{
  "init_std_qkv": 0.0442,
  "beta1": 0.95,
  "lr_head": 0.00726,
  "warmup_steps": 200,
  "decay_fraction": 0.901,
  "doc_mask": true,
  "train_tokens": 107600000,
  "steps": 6568
}
Each number is 500 + 40 x the weight over its row's rms, rounded and kept within 0 to 999. Layers, rows and columns count from 0. Numbers have three digits each. The size before them is the row's rms in percent of the matrix's.

# down: layer 4 MLP down (transposed), 640x128, rms 0.0221, rows 178-202, columns 0-127
# up: layer 4 MLP up, 640x128, rms 0.0599, rows 179-202, columns 0-127
down178 088:491472558496529513509434488507528473478462549503491565495534475537570451512492468443508494415468484522518455527430482488537548526548558481540554517431509496542541567469534553412505493541415480529530588475433513447579480537518498438495480460475521557531433450494454551456465510458484516539552561517485500519496523491554507487583529528486523477506474474524437460461524433417460545474487
up179 124:495453520597504509503467471509478576534464569565473526497432546500488565569493511480499483473465469510503544510475474549491544557517523478481535515486463549478526503506468396527529509459491501590443472474564444506419491425424512542502503494521544513523493468463488440496517481488488470469514538555517523513521545496503617413513487528498469516499542477562523537503491510499410564448397
down179 116:496502560465496532441572537494540534491508561514506478587527546431564547459537562482545509470543552471412546574583586509464515526438503525506544477523470515513517503483582484433531489498489444493499456477504493528444484465497551468546555518466528510556498468435390461519469511536493492532544486497502525498460487464527528498514452494542422516500482436496437547516452559533440516472454
up180 098:538495497472485511474506490476437426579454514500480546464479460480518538517493516440418498475471505504491484456485495484507497598403449460595488471491531514542522540451477470478564442579488492540440543515525553527471539485489517430468411562602500492410472503475519484508576519526497488480533505490571484556504596516473486560534531480479516534515522542504531504496505498489563450556461
down180 102:487524538459431477540468493562540495489448467503481455492480499515510518466487501479508529437483447436492457529508432408516414520547490461457483469481473461458505568415518496505570497550470535508483579471512496534422518501488526516473556581606558491514479467502487539523551564518430447475549469461484436483496501524522525485485482516473514487574593575481456537474426475534512461539468
up181 114:550497477515497546468450440542537443494498446564495471506541484525443484513426536502509500509541490575517555454508495527503555494434449435400521530466431526513524542495507507531479507441520517535475548410513494507532515598508458464505466531423445543460492578524504522492503485444536493510526578494461492481564574505459483525468568570479531480552485440455491525471507583450466534546503
down181 112:538590575487452553492420517467472508491486470497501503513482525553559513474570503461554505491500507575505425503507444450458528461486510453490512566552554427465481467506495516524527434461515554519498473596582511492471490458505514551527512520370491481526490481517506498513513498456560531493418503485508530546530499562525457505464476501530499446383474503535532493480502501514499539599553
up182 110:492539477524470453487418474534439478495490509555570494503492538460472542474478528504468449486518551452489566492479540509557551566531528435497466531501585502565450524474450476450484472496521550541569506501444539461474548446537583483427465502444504486502408525442470452503510440505503427523568571477415443509468526501449493537510568535497492529499475518429474490460536510459535474547510
down182 111:507496467509430530470468499472465513437488500520542497518506614536445546565520449471497485475568477485549541525478444578461409480545469502446497519489565485478479569500453528468573384539515474520541519504427553456481494527463518476457516558486517489491487544553513482575494541441501489479623511425501484469527441524492513460498495582519509473477497511538529460460477492511503526447473
up183 096:447481477411533435443456549480555577517606511516507547470479527498454471541558562497523565492529485489522506470468476547554521496451451434459516472392490488517527488508472420562495501514558490483463502471564559483514459456544491507474488483533527489379557521524477523553473525485445518476531557573539509520565563484521484505494495476525421527530499469530457506494513521550524481495443
down183 093:501493542472541524510524481514563510509528446491483554491557519519434413573510390479479568450510560501531443485485454547538527404472480470438552512480591479498471498530502499447508466504468551516465439513524478470552423435472552474507537538526505550521506485494461487546504530568509511557508529485576484552496517468527544449501506440485495483466479546550537438413526449486567487466457
up184 114:481480523524486462525575503477478498456509566469541560466517484507454491486505502529545477456584473572452456560520472478461546450466474504460461503542545484464549493530540497526535532535516454404520572578441501529521474518506479470506488499476472443427468492498594563492459511480471476431462519513532510448499349445530490470527493463527587475510480500539537537483520480593470513497533
down184 112:511426500532495552474559478567461489454475526532529512492484517627550516493469488526445497443552499497428510575506517516492485488521502571509550517565473544520499539454570524479555417457502439486459435514456534458474435472518525443484518482539494483472420526502495558526470456479534476499548444495527455525545562453554511493488500488443418487515481516483499556472485461532410512592480
up185 086:495545552496532447475444504500491530448471508544518504521434574511510492495464555460529497472495524466467547458382521551551487578544475458477526516508501449493494562559481493446548494501492486448467484492388543510488565573464579525460493519542493491471430593474508435506450463535522496492561516547501454478516502484549411504526457431523482514529543470437490524528533538536563546483515
down185 083:488551451581518520526464513501470461458486493468548499445490569536536487514512464579574572532485440460473473490493515482545523479431418414515531441502501414495481496560512509493491518482469429435516501548390496492562460434420584475468561483548522510490470465504526487461500528492542471501561494551463532509471544453512475473518537439503549457518505523558463448527479525563483510543483
up186 097:480382551504549448473431481493476497499402571528488445533485516442555495542479588524499472481506436522492481482479569548486491423512492474515487551567524524479476502489443508503536510535520505473458525550465471475540558461483475475556460481485480484503538467597396521431557427516470521507454513485521489504512492498477463504501533442516515559566568597541484472491516536557490507535512
down186 097:454435492486479581527495467474487612519510489484413520537440503522450512467513491505460507478481522501500483559560420437536509475495495566493488472479514466532567478445469465552482515533536505569542511558507474546485505565567503555535423432520527549483510497533509482509495457451497543492485532472531509564412445466555431551505567509451469439482439388529471521497490514525490536502483
up187 091:504473443486489468451555543529463506486427501475549470495574565518487454494445500526494531554538460480457463438533494542488472416538504451485551538551508483474441523511566490551451469504531503514519469482504427456424521547466488524524531481441495483504496504487476521517561560488523579456514474430564497482497491527526459383474472550418544554471556489493537539483412419491497468528556
down187 090:483469506536460497479526459556421498484449470503552558454500537514479496535492509542527471554515444463581459449575567571500496485567518490431492496476530429496454508544471411503557508427468470469588519514457558527586488469473589482418484496537490559427496431567482456487467491497489523457494494432506477481552504518510524512467507484539542572549512460518483460492486477513469533545486
up188 094:521528512543534521425459478533510500497400497524498506472509532449466543504456531499562559502541529519456488528524558485489612506519482491480502408535482525473543457463498533553545449502467500534480608557498421565558505439537464515474414493459499494438452514571495491492488502504496495543460465464560524486516467467458473554420562530555482512489555474477539495458397509548478506506474
down188 093:489426453528509476501413520492520488471566467503480471524464574497536570462471485519508494479469551576459519505470487426537441443482520493464452512502542519530504468518471541475576523594571491492532518525537559526497530535535493527538478528550444437490431458450513474485502483428599542516410519438467480513497516489579468519441535521515504464476502546480444552475520441547525545512574
up189 103:413455521549475509506533501460440496544441511481512480476540495496497493497456446529508518427558460505534484498522463430554514470527592446464464455521482574576448531474507503474461413530548542555464580497480553479506475485538482554486500557497527486552465484443484557431472493488583436466512548455519485510465467529473548515499483555480495534535529465535487490455621519479460483569461
down189 099:500526470503523439579538451474512470490463438519451464554542546491513533510453498505541494521493474484479576537513537538532457483553509465482446492527528499563527519496441533504439446496512416489481532487483484548620496415558560513456466464535514535556503530489460493466507473464483467466435479559517448500436533488451557488639444534497545501490447497515453521539545495462472497521423
up190 101:471485476474517494487533454503473529556536536492531500376529447434533491478445512526475517499529499489480507506499439501504564505500509496432427424604464488516509540477518557504559472468481507495502560417457450489560460560553476545485502559444433444472501466449535458472477532511508575511540574500427474411488450524563503485538538442519561470480550474479512539516480545449527494484516
down190 112:467527508425473580422558493541494482519483491548483497526471524505534533427494556461484517494502530605482494529510514458523518507522550507500483466487502489460518553476513458519467472487615515498463441445528418513482466566574475554586505456550503478473483509420515459442528470550501507429389513485489570501492478451519563528519479422510520463525527550548542473550518496433494513522490
up191 098:473485489456463480425395487546451447439510426518540541457510481451522489455466508450471486606501502551475454550528545433539580491524475542520546431500489474500480560474478471533541469465533506485518430492447541407453503495500525554489530427461444562560547471522502500508539568496455582549498486521485525455456507529517561511498519544536494514579534514497468494508453493506518469546527
down191 112:477563430463508456501461495460430479492551545503524520488455486464559541536521547433444458475497444473573501498441479493502516490475515478503502493528485430561563497492446572520509568476491465563599511443429513531570525585491493527458483522448485530500531500505572431470500543510465571510529525390537517476497504536481503487394527549490537546535463530502524466569511499509465469510497
up192 059:497498487483438518478572469508506483503522549511482497487543550472564467538492507510503475559548538539500481515479574456552505515516468475516533464484548545491491612470537482477513435507409551459544524461613434570543487502491519504455529495390504511523475476489478492533563486494480522554547475448425513456530466520571547519452522545531582521491464560442458462449480435492538538468524
down192 063:490473427489489507530465527585456462511477468568496463507506474509509547517519457459485491521477511429551530487502461486402527610539517561534441492469505495489528603501467522483497487440543478482494555443521435560477559490500416600532417491496474507533532507566450545472507481439513556450509512449454511472542477497547507508523512605513515481512488518521479519459492496556562434477493
up193 098:500465477497505554523444529468558502477470435534550554479515522505526509441455430529400530533477498495492471484467469429461562501526542565497506482524461513511525544510401458434472480500474485568497521498411500532449490556496480515474484480548584514534562542491504551452518522532537476525485537498472415512527571514506461443519512484526547488454574465527481472565526430538566414436517
down193 096:508563487459605466490508552452559531503489501502471464589434480561480537427502536431522484541473514518562477462480495504501513518433488504507491544537463463481486561534458511592544522477483523518524555455556576443494542440431453485449538487498443502560559479560512500492552537434462516457456465522488524454519499462532503509501477495500535444529402491477476506488470590532495521438455
up194 125:560520471504517486489507520450485497509576483470496545482532504470541549504442490503489511483525450520530483510440467504567482464549490521568451455442550599562403478491463445531507496535571555569494476488435477465478536580541483520527445567457490519558437443547435529452592467527473524525454437473525571472551537495466506483475487541556466497509485475497526524438480490494483465580504
down194 124:423498440496428460566500508503477492545517489464472482523508488451554471603468519502476529481449478424493574535541506481517549498465483539528534466494511562571458510493450566471466490489443504490513576503444508502440478366461543456567489495526558450557486494512482490499497499465491485458559474503546470478451525493530503587518568463521446481540538470443516492536542568458512461435532
up195 104:483446517483499540499530480529524418480553408507524566469469616522457449553506533447473537469562474457497530482494479422493479564557442526537530455513550537485421552485481473440484473492463582454548487511514471449479520521487531460495558476484503489518483501472505508531525482448551476501516487465555514525440394544462487509506500460543484442472523524456548497522461496482514517593604
down195 105:513401453536498531518472481522467474489540506533552473543481491431495494491513563468501568477483482473511567481536488508539525563529400518495490480460595509513539568475498539513531472457544480469616528442505473507474563556439499494500421471489456487495487468524515435470495490492534460504425481504468543519440481541482516495489567553476479541494500502454413488502460480482438601590537
up196 088:496535500456518478556512521399468479461540514448487471498496602530508543445517488521411526527620492463483529465436441447556534472491487477507451462534483515513484466458489501404512490513466556500485492539523534505534446513531502503437572485432534462489422465505490474496571508475477485550527561538557483514490498503451531397554548483488531452516503422437509526482481531562518490550517
down196 092:550496517540520565571481519560464481539529502640474471533429460474519480490508438469469544551463516457536563472479487495471540489501504515498505498537581454468513594530570480456458448420485518542447482506450486495552519514471419541530484477567494433499534505576524468540514416496487429460518519481501513508489450470495435488462521527527531513538543435512481520549473525504562524453461
up197 103:465505548464516526503441459469429493493521439491491612508500510472539446462474494553528481565581482450484478515507473524521604522485484582447468402558513440520444618514506504517516518454418499490426545533509540532512513502481487489467466511520547498476522479518588519485554483446475484498464483547452467528494519456502537485535533453532472530528504465457474509577484562451456513516441
down197 104:481529503526405464463495504522503570400500508538490471509469475496537553498533510518505568522445425509493478518554468513489512524564540472531558539488603446394523510457511501525449513448472533558508496467432507484468470515463491502505526476480529540479531526514537440447385491451537526483522541490472529428517461471587444487506570485459476479536500494446548459488495504506447537435576
up198 093:475503475495500439497493559526510546528550571547505523431432531472522470493533516505497531550528516535531558505521424461446417423454533485539504507430469535511550516488467448565488500430429535515505517518578438546495516500541477507487466513484492548405507482495538471458486520524428541534581494505575498546457503524567506568490522475416452478479430480530434482534442441501508488483462
down198 083:523475523519448508561546475479509500546524454494512516554475473548496512465574459475497517555448565524480563482519487463449460468563544562489513494551449478570493507465465494536532523501450446388464488556575527549477469577550567473512548540523566487534509510482534506476491523436537501566485488473497508485524477468492516505509485401446382449565459512529468450483504486474468416535501
up199 102:440542514469534569442545570565475452508535519507462561521556536455448519516434508472623485496471487505516501526547471520478522511457443494511486526496500528542564507503546380502542482442451461538513532504465456573535512525456510531505447461435449567468527440576428501487486528497499512545483449525540541448558486519459481466486474500503565465470495453521491462554455501552451471458486
down199 105:565493499550484398540523525528426454529464414540534563509515528509491461483441480425498437521534433523509539516515526492552549564475519519504449531517521474488557509501566460522562394500493581519516498520452529545453495524490451500492517536541496479447479459456443485509518538469421462486535470458501507528497526447541504514512526487513542464462525508554515565426441587530484439521571
up200 091:535499514542500440546479498518524488426484503480530571592448539534490547583493564505543462563525478495520521469498486553496548556541567478527549607502477434477464537504447469477507478518501394469470503530552503469473503538514547466533509502469496471546495509520512484485526495481577410496473525473497438524567516593449487461493440466542436462459465571509508507463501438474510555520441
down200 083:409486596533471539486471422493510455544513529594508453571471529552529483480461555454499490576550508519497483472518549457452562550539486536522514483509564484506463517485509448503503480505537466407586582479482515515450507504501526454499511440524468480452501501519501506524439515483532480479456516500497546467452581508490483529503533544511466558437518470564491527573572418417492481470483
up201 109:497475528496422542561498485497561490551421532530521453554490577485547477504467458482522530498523465525503504510533453513496495552479558531470499495529591466457427559587508424493449440546455492572470449523494537522504490490498559479569520488485515514500505475474579477494552550516551470481431423580462412543471453512437444489455521509481495499552532507474480448497462498522490453468572
down201 101:525507505514474481506464544496518475515495481457498505522431557517497487508467479562558478538517480584555502475513510491527549540476541460467530462497520477459459500526487536502440488516489521518519446438455538431538474474512497520501430494424480461560561495531549477461447548491545522535483501523543397573529503551585444469570528550465405543497477581536425486473480595413514493529456
up202 082:438466544530515530509545487467495489538474551444453519481494459531464530538535470576475547516547485520585469529453461481579581550529518463461531468577519498502452497549531487429519516505487553500503541557539601549369486552476457394485455484570499462505489501559504482434496482523505522517475558518491491552467502452506520510519528466554489448502486554502514469472473535457483517424512
down202 080:563480529471497500553487542496403509524438460567511551522402497441519473562507517444426475421477514546580461483540465483486508520503430466536554546502538411534535435465459506540458566438474514530576506481474447487499564528485526486551520498541480521511460491501430436478480483469505542490516499488529569528507452486451536500453489545514439570492454503455504570494520565526511508478514